{
  "num_hidden_layers": 15,
  "hidden_size": 256,
  "num_attention_heads": 8,
  "num_key_value_heads": 8,
  "head_dim": 32,
  "intermediate_size": 768,
  "vocab_size": 1024,
  "hidden_act": "squared_relu",
  "norm": "rmsnorm",
  "norm_place": "pre",
  "norm_eps": 1e-05,
  "positions": "learned",
  "qk_norm": true,
  "attn_scale": 0.342,
  "bias": "none",
  "tie_word_embeddings": true,
  "parallel_block": true,
  "extras": ["some layers without attention", "local attention windows", "normalized values", "learned residual scales", "capped logits"],
  "init": "uniform",
  "init_std_qkv": 0.0312,
  "init_std_o": 0.00569,
  "init_std_up": 0.0312,
  "init_std_down": 0.00328,
  "optimizer": "muon",
  "learning_rate": 0.0169,
  "lr_mult_o": 1.54,
  "lr_mult_down": 2.0,
  "beta1": 0.9,
  "lr_head": 0.0171,
  "max_grad_norm": 1.0,
  "warmup_steps": 70,
  "schedule": "wsd",
  "decay_fraction": 0.604,
  "decay_shape": "linear",
  "final_lr_fraction": 0.05,
  "batch_tokens": [32768, 65536],
  "max_seq_len": 1024,
  "doc_mask": true,
  "train_tokens": 572300000,
  "max_steps": 11851,
  "dataset": "wikipedia_en"
}
Each number is 128 + 32 x the weight over the matrix's rms, rounded and kept within 0 to 255. Layers, rows and columns count from 0. Numbers have three digits each.

# down: layer 4 MLP down (transposed), 768x256, rms 0.291, rows 149-328, columns 224-255
# up: layer 4 MLP up, 768x256, rms 0.242, rows 150-329, columns 224-255
down149:149107096122128126117132147163143127088140147121118138108123149114113082134122111126117117144169
up150:139102136090132153119100112127163162064134141138100118138137130102140147125127101103141155151119
down150:144134155126141140139093123103107117174136121162141060096120105143112104140119187144127159134118
up151:116130128103119151109115093163109155101137134172115112124090127067105108107126115116135144131100
down151:102115102145148155130144147156121111100151090107178075102156133167131138150128126126124153154127
up152:129145116164128096120104062174103119127153131124165140171112114113146144090102127176121154128128
down152:075116181067109127158155153176191137133119204130137146126093087150126136199226199133197181198118
up153:067113104136141101158131165112197077103103091115104107158178083204129151128139077099148129112137
down153:143150135094140105113147117153123121152111109111153102190110169134178123129136151096123116177109
up154:149038163170109158110087156149155120122085147116084104150143139105140087066105151089161125139088
down154:156101112111128140102105181186140130092090079120103215117143147074122162123150150190121147155114
up155:049050165156098053167193088137127111097198129124127138154099081111058066115110107098174174176134
down155:112116208035132079202162138103083122126079153135110085234116100137134119092157184059112141077078
up156:142100140142151083143082102120132148143143139182156121104110136172094144136133161126127139156129
down156:098137119143138139134134175142159143137149111152129145119149115174122140158112151117158112159157
up157:112184059119151123101096162157152095076134124174115138153151114187134109160084154191131121126144
down157:100122114164162121132133122145174198146132181111136127126144172122121110127155136060111112118166
up158:114165171124135136214125133130153187069149117141111127128122112202082129208080169160065165133094
down158:108136055085146075149071062105166126148137172124086123139094154108145084136135143096052109117109
up159:115165100091130086140128138105113144135158104171076075124162110129070164108162120152086137141141
down159:178139068119117130122135075160126107118110107115158107155148081171090108126099145122130150143129
up160:149146189164109117082228113145185134087112131116101107135106137082140154187150135125110105197150
down160:166173017175106138073124186076230161125086156155136122141216170155175166115128208175088129064145
up161:122125104120148132133104174141129138043158108165156113169193144122089116116097121146139094095195
down161:093108147188148127090202128160110056114152133146113134164127146158170160088119144124126119119104
up162:156094124126124053112168121152152159105112140139160158152086127134104106151152121154104102106134
down162:087146118121123109117101123091131124093118152133095094150146095147101151115115114125140171113117
up163:145133069170138051089104147104172093155099133140136147147141149136139126157145145156114098122116
down163:154138120140170181128114174192134150088148155104147095138168135106139132119140195108097110155149
up164:135192161057092070128141121135088144130110141136154183156103152128109138128154124141124151090059
down164:164107103102109142102120147142082097125138120111159127132082180133116116154096111127131154135148
up165:187079114153153144138128130180177145099147095191127120140183051155091106127137165140152160129167
down165:107140064135173135187109044131073153128090141109069118074069139105115117074151050090155156083093
up166:133134094136115110150114127156141097142150141141131107114084096120094126102147139118125119087132
down166:136135135160103122137136157087165157182103110118130105086122147136157131117161105090120139185151
up167:149137150186139080122048132119151178131130113195108099131118198123226125136121114122156125104169
down167:132110134184192090161093201083095214103084051106091149120081153167133115121126197143124160086128
up168:073103140106163132109140110122115091072125096141121136118106156123118098149106158116187117110045
down168:091148131083199124098154134100187121113146095132122129124105119170106101044133151121123116137137
up169:128152149150123160103077151107120145138107127126128115094143130124147165115143131123133153078131
down169:094135167149125120147126137122104147123106140132110100090135116126132111151090160121129058151149
up170:167127115102129101159139154163134130135104179120123143094103106110139095151100195097169152178154
down170:168172097173172110121141116144101101110123095182075152119139160080110107119174166142096036106040
up171:153106170062138137153122090053153097102115060243148134147098162078079116092044140163184194152170
down171:087191167058114179074087157100163138203196091148115052134114137080154151148160122119071137204088
up172:147137112098152184082137104160145093060180097121176087149060173096068100090128122126133148119089
down172:037115185096150154167176075054161065111129159132089148185150165138168180168129113108099078071167
up173:155022140112084101140130213082084099122072161138140149098116103049086083112162098233128071134064
down173:080094117137128105111081140147096101121207232117201138127113124160121082070148118166176163086093
up174:122150172135114125135110151110137121101098134115118136126098133162136123136083174109091133145093
down174:106094163131108092153143089151076110124113087156161148113192117102108115179121147096102145127151
up175:118150126108166070145169157105120150080158109143168124080151117126103059155157165183119168161144
down175:125171172160117130132115148088117129112159140177108108078144143137100101091148108120199133115143
up176:132092169145143122105147164163168132082143117121135119187130129130155088138072092133141107152135
down176:127104122170093151134148172109097146099093122164129120125141139143102178149126149135167123086095
up177:077178137138156149176085167140115159073176098133129127123124123175106146084142148119096129129114
down177:153168160160137120120110132152099148142165119183112128082171112161152128096156160103156153142131
up178:177129148057116076116169132134082110082084117107127127149143128177111116162123119131164039144161
down178:196113100127021078109096167092118161252217123157178138132125158190092164138169168188111164160056
up179:107140112124146112114132080102135120128130160163173151143121133135107077172116138126163134121136
down179:082119140118149117159116116091102169134107133106151121116150137145137103105106119111114103092137
up180:152105142058169152203169182135140122118084130177130158119150090099136097194140139158165154132208
down180:094099151171151141091158140067170138159155105152117101125157167151129140161150140101096125108107
up181:100068164129160123136092173155127125153147060146211177120138037136133128088076135114106136119150
down181:080159176119094093147113114132130146084161166150115130061119086089127103086146158119131183143152
up182:132160099108124110125102136203118094132049159132154112164114176109141046129170090105193106104120
down182:140080182147191123097153173074188152114178096126153073038142076146075089111127108195113139075186
up183:135150132140146123119125082133146119086098128154195123164106117108200118146128135101148156117153
down183:083126151113157063151100117121096131145158102149130139045105097210105097023127126089131159151103
up184:158155099110089083056128153178138116110077156101105110092076124112156121084123151086138152077146
down184:163131157171134163173027060129163155143127076210194077194087052111138158029155149130101160147066
up185:164152140154120099070117129141109124076097119129134108150107166120102107150098120117134116123116
down185:106150101109120100099120137123153161149172120122100089154127101145129118069124087135125144106151
up186:113147188090092158148126125060179109126046103135122133086111134100122150138149139098132159125083
down186:107141179119054165156153154154136141120173121124140135088081107116174091132152146102145114138149
up187:009025132060180132117028043074197113122074145092091181095127178197150116112136205149107047116101
down187:134094137090128188169105134087068188061124236149064203066112071138117177164161145098106186134071
up188:142139105125076093101143116126157123121076105114137148117164139146114156149116141148121116106171
down188:140163156124147118117079146096112140156131145130106126145141141129113149124105137141139106117085
up189:147191097090146106148130114115151165109085094149155060129119141093147085150120104157168118148113
down189:116110129175132112116119169098137136133054084130113167149100067153148190065136163132127117140161
up190:139106121148098091110139179157101113159181090110174124146114093180108127143117130105103121116158
down190:143121157152103153102157109099144134147149075139165087121101125103103113127163079095101114160136
up191:085094121133117092133111152140158101098101140199146097122128147139152105112134145095140154154113
down191:134128129164110153188082102116089132151124107150169167101157108208117124109112071084082122107114
up192:142121163143168078124124111098097129090139147190172142128172083136103085121109193103157086109105
down192:119055078116127143123101225136086166129180121151157168115115108081079084093072126176121124091130
up193:117155132159132075163119155132131132110087068156102130128084107119147128130098113117133088123127
down193:132114120127102118156127118128119161122147115124133141099134155106134093145129122101115138129108
up194:109116147075104085095114139108083123092138146176175180126131111053164169166138083154121074102132
down194:148127167153103115162114182134103101136156164153132155144120136145155172151099162132123130136137
up195:084146148105116113111163177073080145106106132155148133116078177183162136168077180135105171064148
down195:099101152093136123107172139091150097145111100090201107156141160130128049144208128137110154123101
up196:099144129187120138128137088132114096124109127132155169169136086140121159105072130109119138120112
down196:138137096072168132129104154167146173110122155163159119177151089113154135099141134125124107105060
up197:077102133154117113068080152076116124132087150131086129121111119096090144097148125136166144133136
down197:130168148090150149092178204121142104102192114086117120134111106103083092087167126100081142157148
up198:104152115114143142110125133144111093153095138111143179127115093145119105123170106153127080091147
down198:140140105117139141106126180098139103160114147132120119144092102114186120170122096128097081119130
up199:093101152180146100141142094111166156128170078100171169158146129170137177145144179120133117112129
down199:161077115105136137086137127126126117138102134148130233144175106169165152093138163134136128136147
up200:113123122104087136171124135130126127084076130156119137141088167148142141134098086156134167139178
down200:106114134117146131093104094122136139156167141116133124133229114107082122156114133088113120151122
up201:087091151090113137124076134142140082092051110127113108165104137155129086090152132135142115163098
down201:138111098155105158160094153164143121142175156103150122154131085137121068125142120082140109136131
up202:075176192160106126142156160175096163143091124167151185125082143160161097136136159059061139156176
down202:165132111102101105138078167147114170063157108194091208155151167205124144132134138134157134118078
up203:096095179177134110142083105175169159038130128115182088228152163108100102120124119164160065104121
down203:137119183142185137041095163101166193120077047099102139045145149096131140113093102076156154135144
up204:146116129139116100110137151124146113129088117168146137164164115151123136160103092118126132125134
down204:158137126111159128121126122143126138125142117104151147099131165139152119098126144127135101111147
up205:129153127108179134079121156070097087135087129150121141119094111111092148094093152139095153109120
down205:137105112125146099097108126099117116126130131164151191160136089118158095154183079147113124134129
up206:138131130154088139128142128060128153070029133181154131097105125161088070154069074126118120198173
down206:123130190220138054128074157202178117100119143113062157068149129161087086093160120095035020121147
up207:144111074090097190155079106181164078100145129117145166137139150082079073137128110149114100159067
down207:156137137183105133158130161109100156071118145102119081159043121161142155137143112138104121145126
up208:102148140160111114129093124161149139130115134131120145120105119138097141132100153111131100064117
down208:152151108111129093116108141132136113116130127132107164139141164082127097155146087126104117101150
up209:140088125142140113109139146151149127044114108165166109099150119136142127155064095140164094145091
down209:101103122123121118180146093123084148191134108169150086166173172149149082128170108148107168096158
up210:116037178162137161149117138122160120105122107127117099128145165107104126168116100104120201131110
down210:104148153122107107100143141087150088108142103137111129107171162099060156081131129161101045142163
up211:127160137165116103140117080174137107094152160182125133217117142082171141129118126175174184077132
down211:140105132101106047182196169091101136105038107173073138118131162087179128163107105102139124076136
up212:095157164078109201047130141185097116099123122115135141138113133044157103139083147118111101150142
down212:141103180095037092092083152120109032185178103149153178023147178083151087121191097163160138093120
up213:182162139052068123085064104207105158109165167196121198188129078142164179153110125196139104115099
down213:133065159053164104151152183058124189115141132201106120119087128055094089148135134139179117138066
up214:188053173183091108207078167190143137108119174123072144160173122173108091159094144079149090148107
down214:153117175130087103156144119104154176104015163195157187135185211131076195114223135162076122074150
up215:093144126119162071113088157109115102088061147155166166124127072142119104152137126103110130142057
down215:163156138156170145125158161158130204122123132164108098046067156123134108129145132058053095118184
up216:133108155209136140135148156151161156074148106148076107144101158167122123134176119111137160137136
down216:106163062132120169105132131046176099121138116107106137135098138141110139163152105087106198126125
up217:089140127177131074123094101109150070077134139158143099089116119113135118140078119138113093119087
down217:142119141098141170050126174112152111161064178200105132078141181073095096065079084086171069143123
up218:151070137098098107074106107179145110124085138119111091179128118067153157083157103114125054098111
down218:138135143094187070112132175135138134148172127109139058125125115134157121129151183142054112116117
up219:028119118102038089126094152099117083096151142157176162151082135123158143098126152132147093127121
down219:145103132087135148110126073130211107162186125097138118135085158161121105078150077086119137175121
up220:179123123136112175085074139106130181110117154190185061177166115107133110226085167157180201107139
down220:078126179121141134162159156153157161110118130137084159141179178176169184133137030111217050116122
up221:145141139134176123121161112179138083082145167150150147111124083130183092162096182108203155179150
down221:124129140131154145118141151214127069175175157160162146127138183074186082088158141173155068139158
up222:093145109112101150100178113116131147080100172097135142067081156158121170116113127128121107133149
down222:147122204145122145093117111108099150096106057088105118165147120136112103132138137131120154128108
up223:100102123116069131139071172175141115106139089193089102141131115087101092137149114129160138114192
down223:111151116121122096131123164099081176129138156105101124176102116135120127117070160106141082067113
up224:162099193085099153171079159132144145098127108111121182140075131127174100157096164180167153072161
down224:128134083202113076145162141098131192153183169194135149096148149074138119097111112126079157109165
up225:170101188168162127158118099150108172184132135128171083093083110098102139148105136216148121119172
down225:172157134079098115157126123180112116115108135117193142129147123099120159098140216116156142190102
up226:100105127125135087116096115136132083105159114142089165105164056199133131140067107112128110101166
down226:130122118149144095143154084108105177116122178145132124131103154105091110158151147121118116164118
up227:112128212081059141116107094126169146096047142126083095128142129198116160077106142118158145152125
down227:078104088106083141089104108091174191109201118120170120142114114129125061121133105132153064117095
up228:125147174073114171205164047149100100101113135181181126133126146087053101179156114186201133139096
down228:138118185061071206255081044087091099177111107216125120066125191198147057091189071164107176087090
up229:080129143081086132080080126091171109121111102176161159139120139125157036174069213153146139135188
down229:151155101151123129196175096105096129154138097111163064164127074124115116180139148135098143113104
up230:162068127134163105151129162092111088067075124146110071106188130142118074115084108098118133065115
down230:114111099140148111180142141121077065150103105145162120120119093153133145096105165088163112071167
up231:084061111070136104088121155127126060119095131112154078147112143144110147082119059147089103164130
down231:118109126191159163133134072109163153085135141135185149132164133069156086115101087120120127149131
up232:115134136136113114110091106094091107098130166129118084132175120122131130136080107157127134129163
down232:135132162128149097142120109120135157132114141129132113153126122138152127107159123111130121129118
up233:127170063146085134111164149104127123061133117086138104131080176113112098152116122142136111118064
down233:172117120154179100127135096158055105138101116124070120099154094097116099105106115117127133114139
up234:126171145094117152113192138122164143126067165107150073134125166106161162134117153154118100169052
down234:105049153125177137110136128134117210148127136131168107078111088140139127106092168135117145115152
up235:154175070074156083145073160099092140172098154076086163131100106201171101060120222139140123087121
down235:119112190175179130115172144155140121110151110151152110131169088124131076167111116133190172127105
up236:067115156166163116089120127157136123134138140116137176131105085114134140140090141122123098144143
down236:118085135130143152139109094116146083093126138120123109109136112129119077080101104125139099106136
up237:157119142116103160081110151147159127138144117154152151170130081131118128156070172116106097133130
down237:179029145094121106124096112132113167102088146160142115112128157131116112125092164074144167107102
up238:131146209178153162180117145124149135187162094098125155125099150109134165148118114064193130101122
down238:093129128141114110142072100118120097140116114100095142116122129143078107109149107143112092139141
up239:101131134148138087148146127131161146078157134137111185124105128149118096149128067161102156149155
down239:177111135141134098175076052160129118071132123105105089156121129142210137120122087099146144133054
up240:129124092087118077186134146153147122103147091101096132105154062154141110139075117109165117087083
down240:126195118151146092154111120093097085098076182159046137071110102120116117084100174118102147082118
up241:104165080152124138153093160193162132107147119093087046102113125143146132169092153092147131087183
down241:124163132049178159118166067137117119150108154146095117090108115176135128085152154146125161167059
up242:094061129123176130162151102125158128054088161159128148116144135088149123100163138078140180127110
down242:175211143131140153173077165171167157119148093115138095147084103110079124152159144136145152119091
up243:161087169125128106133118165102174138046184149148126080174112132084056087123080149167084131183192
down243:129118127081141141121092066116156081117206133136114174141067107163170103183083075118166163094126
up244:130137143116101141175180063055133122071116150179153094087089188081108117077110101135196171141098
down244:148135114172153162129107165143212117111151067128099080098108177126097143125110078129145106114114
up245:135115160078102165122138136117109153165069146143135084118144144102114135116146107101153152131134
down245:127164120110160127140118120154162157119145120103146110103129175152101118121100097114091121118130
up246:083088175136128125138114181080080169107146187139136191134166116062085072098128100133111169148183
down246:100098130139145159132058103168191155170163159134128145205118149144147129087102137109152084135135
up247:067093061107118138064166092181156039042119191123111160128129130153126120077156134154145083184173
down247:075143064216104105208144128166163028092068198151170100109134159124111106094131155142181153139105
up248:085120081126087148128162214152155144126087137161191156137134099168121098208078162188124098092152
down248:129133158197144094142080114134113133182115149141103127128126126125140124133183069122161131137132
up249:103166147085175180151148143175156168117156150096109155129088151135114144090132108093142153072069
down249:101150085139095155131118131106116210126084191153146094163116130128121114116142070161120159170110
up250:118129102112110124062116128113092141116116112070138121179133164124123148123097159152137103061136
down250:106140143161141148121174070148140108111104145118120126113132129168131072145197158096144131114083
up251:120135127124135122122131141116125114087126097136126127155131134120165136122098121122117128128109
down251:131134125116127116142121139144117125123114125102102121143146116120136125127131099126107127141143
up252:132184137187114131092133128170132097173118125078125187156155120090129113146126088162157092103162
down252:128153079094134100124075147124134122159099127091131117121123128071107164141195122057108135138138
up253:133133115145128081135121113193137100117148103102111078132151077168191084181112164104131175134113
down253:146106132141114112134097149080147111124124159136118163125117090174128065062106064072153119123119
up254:073203160092112054151157147084160127102102167159143218234169087131061133069160118130188168120111
down254:116141114152070163050087095181167179183092141166155113107127096154078065153128116118093139142084
up255:158137163095115152159133177120120095119137191144197133070122124116127164152134093154157098153153
down255:186165103134139130169105140136141106141120065116121121121133127131144092127105154131102222103140
up256:121123107120097120076097135101121120093138185122077152128130046147090080123127097097107160151113
down256:122148101133154109141179177144150135120167158128112108150106133141107131102119134166130109132136
up257:122105138180110112126159128135128189107146083163120110157112157101119113159113066112115112146105
down257:153110165135079113169107144111091167078168106146119094176132124128104161119110118114115175122110
up258:159097069094165183103130115146136104074059139158097089160061150152076162087107091158128120051115
down258:190119111140133135114139064133131216078143146150184122145119136097157073079148113119118111132121
up259:119138103135196083136104085034123127129068089102144089112093162059144032157136174143216079169173
down259:091142066124177180132120181132048109168167174153142174154091097120119079139191146089154170162138
up260:147111147104146161125157144138140093102175103119131126095066156186140087168126100151098096147113
down260:157134144073156129127121056091146102153107090125150072144160145120162111094130121098096145051124
up261:136132080104137156157147147094123189141101042152162119134146099100095067145098180078092173146121
down261:143075131118122100134110168187152174135122077137129135086131080147126102118100167125081133099115
up262:125096132173136099153130169153113128100169180105075116119096159181133046163149147136139134089115
down262:118065121166123128106175140154095100132142173185138076123145097143132151105096157094076133112191
up263:142120147118059110183112147192152095133104105117136110155142107157113150146136070094147159132158
down263:133104147120104141141132175137112140149066132112141143115107099158126130139111147122149141096170
up264:097096118108120128143124114098167172106134135168142161192140146128152123082167103110221145139136
down264:138130157131102164087098155093174161100089154121153194068073110129047199144135133127137132122104
up265:108136125109125103147085108152101137142123128153104105122176160199131105184090125116115139120132
down265:096092123095124112136117174130091056138132178139126116135131096158086081128124101109179066150167
up266:128131127124117133113134126132123124119123143137124122124123119134119123129125136132134127133130
down266:130129129134116131133131134134124125128132135122132126124127133120133134125134115128125128124132
up267:165124108111130089123125112147124139092100136155151114134116184149205139141126123086115152063165
down267:174175115100154102140200169167120100105139141119104096086126134168115118148117135113151108144138
up268:188160120151103098126105110109107149092113188104159148146058206098089137138084101108107106140140
down268:141112167186190104137115120179171088142025099127127197161156135171111204146129155105178110175110
up269:105136125096101127120156138073136123128106134142134108139128142132121125112130129158137147143098
down269:128107144122130176117116136142167136158127101093138102158112152149105122145157128104092117113122
up270:135121123102098128134073094166095101125115139147172092119141115118144127135130120139130149161096
down270:129148144107087099133135156105125128145142070121075160150093122099123161157135123146125118119111
up271:071145137104081105131100141181147033102102130093130156169151120070104111053145118102117125196106
down271:089118153129075139126146149103150200123127114067136140192141064072150166131131221131129067130107
up272:116157150169100175097140121113130109131113118105118150050106167095109113144084158137167084070143
down272:132097204108141152115138101128106165077150133115140084168044094107151163154146112157152132122112
up273:046131192143146098129174085118176082076115172075123118112158112156093093182116165137172165124076
down273:165188212052126182137132000129184120081094136090073071092122109062154103101186132095147143094074
up274:139151119163124138171152170116147102108066062117064144162132127128159129126052085125125129079147
down274:094164156116131183131135124148112159119133176117157173122122116114120086154147158147124111163148
up275:143092112135101059129115147142092143086121115079166119076113145145103143084131099088109121131115
down275:132164097119076136094147099142162163169195152174133093113161161103127062104149150137114217121118
up276:130067139128163100111104118149181071050160128123130144180162162123106120188140149134105117161133
down276:139072154110161095179079134068126164168105141088116050070101074103151041098111145144139133131121
up277:138107137109118127117177135138135094145142115143145146171092117141113101128086090096131093141092
down277:129046124139111108178090126140159153087091108139135126159145121100059131117098072076084112171109
up278:066139108101114160167092147148142155114157105144172189144104124151143111148098073147171149049185
down278:096095159099109140130100115177089177074135092144143113108090131127108111185086063125221108122123
up279:181135144124106111121129100111168102098114126139138145140095100167129131098124100164070117126078
down279:091099136125114101190072084148141149168124136157116091128149174153182145110151135111149138144117
up280:144112091116086132111126152151183102087123156198162120169087174130141143131107174167183144159139
down280:125158098127207153056129142164159107139122068127102089114133109105134098092172171145128160148119
up281:116102139094128179142137153111098119091157129143154157124154147105084098144124165151117085102100
down281:137131128151106075142097122142101106151089154124183099119151141117139108122133092140099152128139
up282:138170201084096117109102159131102098116160106155231168085109111032160131136163062165146103170203
down282:098109125119153160124168110170117143155144162150145077113136123109124089102142143140105133178135
up283:118144158115164140126116123093117071137083102128091122123172096104127110122104109154145088129110
down283:137108115115123096198140132106147130161109112169167125155129110142117082120152124132133135109106
up284:189167122097102087143183158104089109103083089093145201133102072170100123139149116177135117126116
down284:169118114091066158138120109136113142170157096127153164136082155169155136137149125093135116138185
up285:118110071123095122170133115106157134112125147043132157129126123107103141103129185140133133053165
down285:153150121150106146117123130094129151155118186124074236102069156144147186124155157159100132108176
up286:100106125134134119142071154108162065054113118082108170168148146118150084138054144154157084105154
down286:101132086158109147110112173001177073116112169110085088040160136171236123112086131125198207136070
up287:178076160110131101145123146195059233162207151079121170037090132109100171031131132137149049132164
down287:113212144011160143150051166170097109101089128171158175043170131143141118091179075105124160106181
up288:090151111195098075149080174065068076130101181157186109185081134100114146181061165089015147147113
down288:161104162187108102157154125071109114099116152091095156120129209091112213074150089145111081165153
up289:154141118102124091113160145165159130132120131171141131126176104161140085147050150166117094146124
down289:105146119148156160113097140114139124074112125174179155111117160098138150131116138105107133130106
up290:082077184102110119093145166117127054090154110137122141187142128105162107078110130101110057121156
down290:151122059184138158116189090129140160113243141130121160134206164131138154141138180105135102139100
up291:114094170119173168123102151146139109083122107139181131182151132119069135117158111118144196089140
down291:121191135180130109113110084176118106125133090125130216100116173163143084051128070155180149120110
up292:114165186122123058079082133182130178131097170083133086145061131157062126093145134178113101059136
down292:148177201102127136087164148126126110080144110122017153126117143202109117130126101104183161092113
up293:160104094157095114129185222115015092081182168158142180073093065044144103043108107147109219156122
down293:175136159108121100111096083102129095147137167084225110044162164152119124082174194080101110043145
up294:110147163118122123160172129166128114094136173219174152129096097118145120120151113144110116131112
down294:119108102148134117111191188123131069069117118142123077090165143095143085156143078082156093150112
up295:067107091148103082128120192182143111119076144124127115112115144135142089149128100109183070128104
down295:154095166119148072146130141111105172185111117091122139118104072138140166134195171147118134184166
up296:116134098141074111182121110119180134075029147063129099128117144103112162128139133080088210146115
down296:139106138101097086139152185107148145166158152116125151079128147160114151088126071119125149157149
up297:112179124152092128141109090156152139115130093131162115144092144140130125145135188147134078136107
down297:141119128088152162130137118100094100102147092097101111129124081135125104135165145099130159147143
up298:125161139079111105123174133128189113107135126152100133107101076118094096109116181147106124167056
down298:088172135154067142151078127139114165171158178126114132167140107157139087144137122132129149136083
up299:103126165103116105196120082148155129134119182178101146147188102124126131172159068143164137086178
down299:077132070105141161132143134119120126105132130119088142145107176111099117178180079146136141128162
up300:115128197157112159137131112152085138123142106156119160141045090183107038123086079132141178137128
down300:172039145140061102103135116095179092113144086127163127027058132080138136110114169148058172145212
up301:132107156064149095126151122110125122087114138201129187140096139107117100148172157139209100125130
down301:172110152117116158130086127086109109125100143144102136144134088084104104112125156146122086159137
up302:131107133163141117083121143118154132139106122160108088158122167092080071121135148143151102130132
down302:176174143071139120142129089155131104059119164134195109164137141106133114114147130132087100146063
up303:140142102114142116145139103171157100122081118150135162099113151165109123079156135167108121122081
down303:184164089184149094088179115132158092222118134190094155055139128151097155122122168155110217118098
up304:107063072083124120119089145115192117091076151117116133108193119179172164110105169139107131178151
down304:047070147137177136176147136165130165122210098069163073141130161119130089157173167117168090075087
up305:145065138121144155104114093147089121139123086162113113124133125122127071144128131157160150111123
down305:153123146089154162118106132120122130136113087114132154149123117154171126156117112147136134143069
up306:180104140157161105120122138128141172082128121131123160115149149068173105135115058101122141145094
down306:076125094186141109160076154108165102112094144132119116126109138141137111119121138110064108151083
up307:092118115097153095116170148153160074133196085171054178072074107135107178161147101116136109122124
down307:127133164113151131123131136082110112204107037111118186126149161107100097116052167137131114102150
up308:133099128159109093148118101112168111133097099143126122127158120098172089111133119178132105124120
down308:087151139145165115080106167089081146125139129146191117110102127138153171132091100138108145135140
up309:139111081157069133100119099095147144087147147100079136157113131154109139118084138186110064133117
down309:072084113154124123080084150137106124163096118157122092144160144114094117137073102167109070132171
up310:125093106101136121153057162068098118103135141134114094138147109109127191145107116130134131135124
down310:120233108079061081094094131146109158171166149156139160129161171133150111074094126037091129093119
up311:106108141133126099090088126154108141111101170128129179147096120196169147131142119106150119116136
down311:096177107073138134143075117129088131133156094112118123153100118116151128111083124141128144076139
up312:068132163117123135227124088122164138170095152073102171181130124143117096108110175166115164147120
down312:087115138139168155075168097138184132115125164173162129164127129105148088112127119122147190179133
up313:122144115170143144130105140109130090050108163152105159152136141171108159139092101157124116157153
down313:073094097154142135090042137065099092126105148117120158104180128156192116120162156097086127146137
up314:132107106142119078104159061132137179085162164118169110102145137133128136129147120135098079151148
down314:142139137105111109081154113132124143134102122157165119137119155169141159155082152130138146112159
up315:144106122099101128145136129120132142089125159128108106107133112144140122066126135082135147113152
down315:157113141104134129144139144186161146104168123125131126105159096131142088098118149169077147133125
up316:148128156140117158148124124152141167080178111173089099174151182179133185175094073139143125161105
down316:144114126157136084147112165134132133119099178115098102111183177125108072126088132075185124118100
up317:145057148164109136086145160139124106100090113139119177101165122074125086126137103174125097164048
down317:141088100170147106194133112146096112153105076170055084116122144136144111109106094112116169102129
up318:118122080058134128155174123122149112081156168124107145158089142131074155097147108126119112088109
down318:131096104046101131122156109106088136163190143153095129133103134114139078136116076069164159163203
up319:166127109090066038100144119155181091125077196120165165141119104088136133139171190166108142128153
down319:153159134121143147163104132118095104122165101112170084120144109108153096126023106121127139132126
up320:112077127147149118128139132132099160115184119099121100145137115119116114151079112135172147070149
down320:124070104145132159098121088156115105132114152113149095142139166133168069152151089109169167104106
up321:142114116121108115120112123129136111115113133131133109127133104122141118115119133139140129126124
down321:132131121137124135122137118152123131130123152118128135096134138133141153124114132138124137116120
up322:108133183126112122170145206173115100106132106178084139058152122143191124128142147137118144136152
down322:141157123156093159198090111121160145153142181156114178127123124106158137114119157218132140121120
up323:115109125076113147115147108080138094125164182135126147140100124126125124159112145062154094120117
down323:121072059144109132101101089100102142080135128113121158119144086147181123097120116099130122107137
up324:083126129138135127121119142141155117149168138129128115184133089147091124168120121110150132097097
down324:108079107152118147113128127085120146144117115112131103079148154124084149079171137158115148149156
up325:102162136181085091145136106078159113126078112109159186106126143114129126154138151111132132135127
down325:128134122140172087177130180124116106126095084113109146103095126173164162137098110136121167136126
up326:183153196126103124004119158178088170055121180188121239091106150109176136126069135099121161092168
down326:128070145198164149150025095092149210068150154124109146161100050165129056069193151139085132173055
up327:135087074180150074142143121122141166075148096173134230130151129060145058153165080103133153144096
down327:103151105132162137070094150107097089173093127130095145153124132143135126182126163122125124083134
up328:081116126146105189127067103137125117149150101111167138116109146179159098131109096150135123095173
down328:131106156119160116105145096158124147143121075145141120078167176129131132153113123098137110149138
up329:093108170116175086140132114075129152128036165154132124102186216085124081113062127173118134110167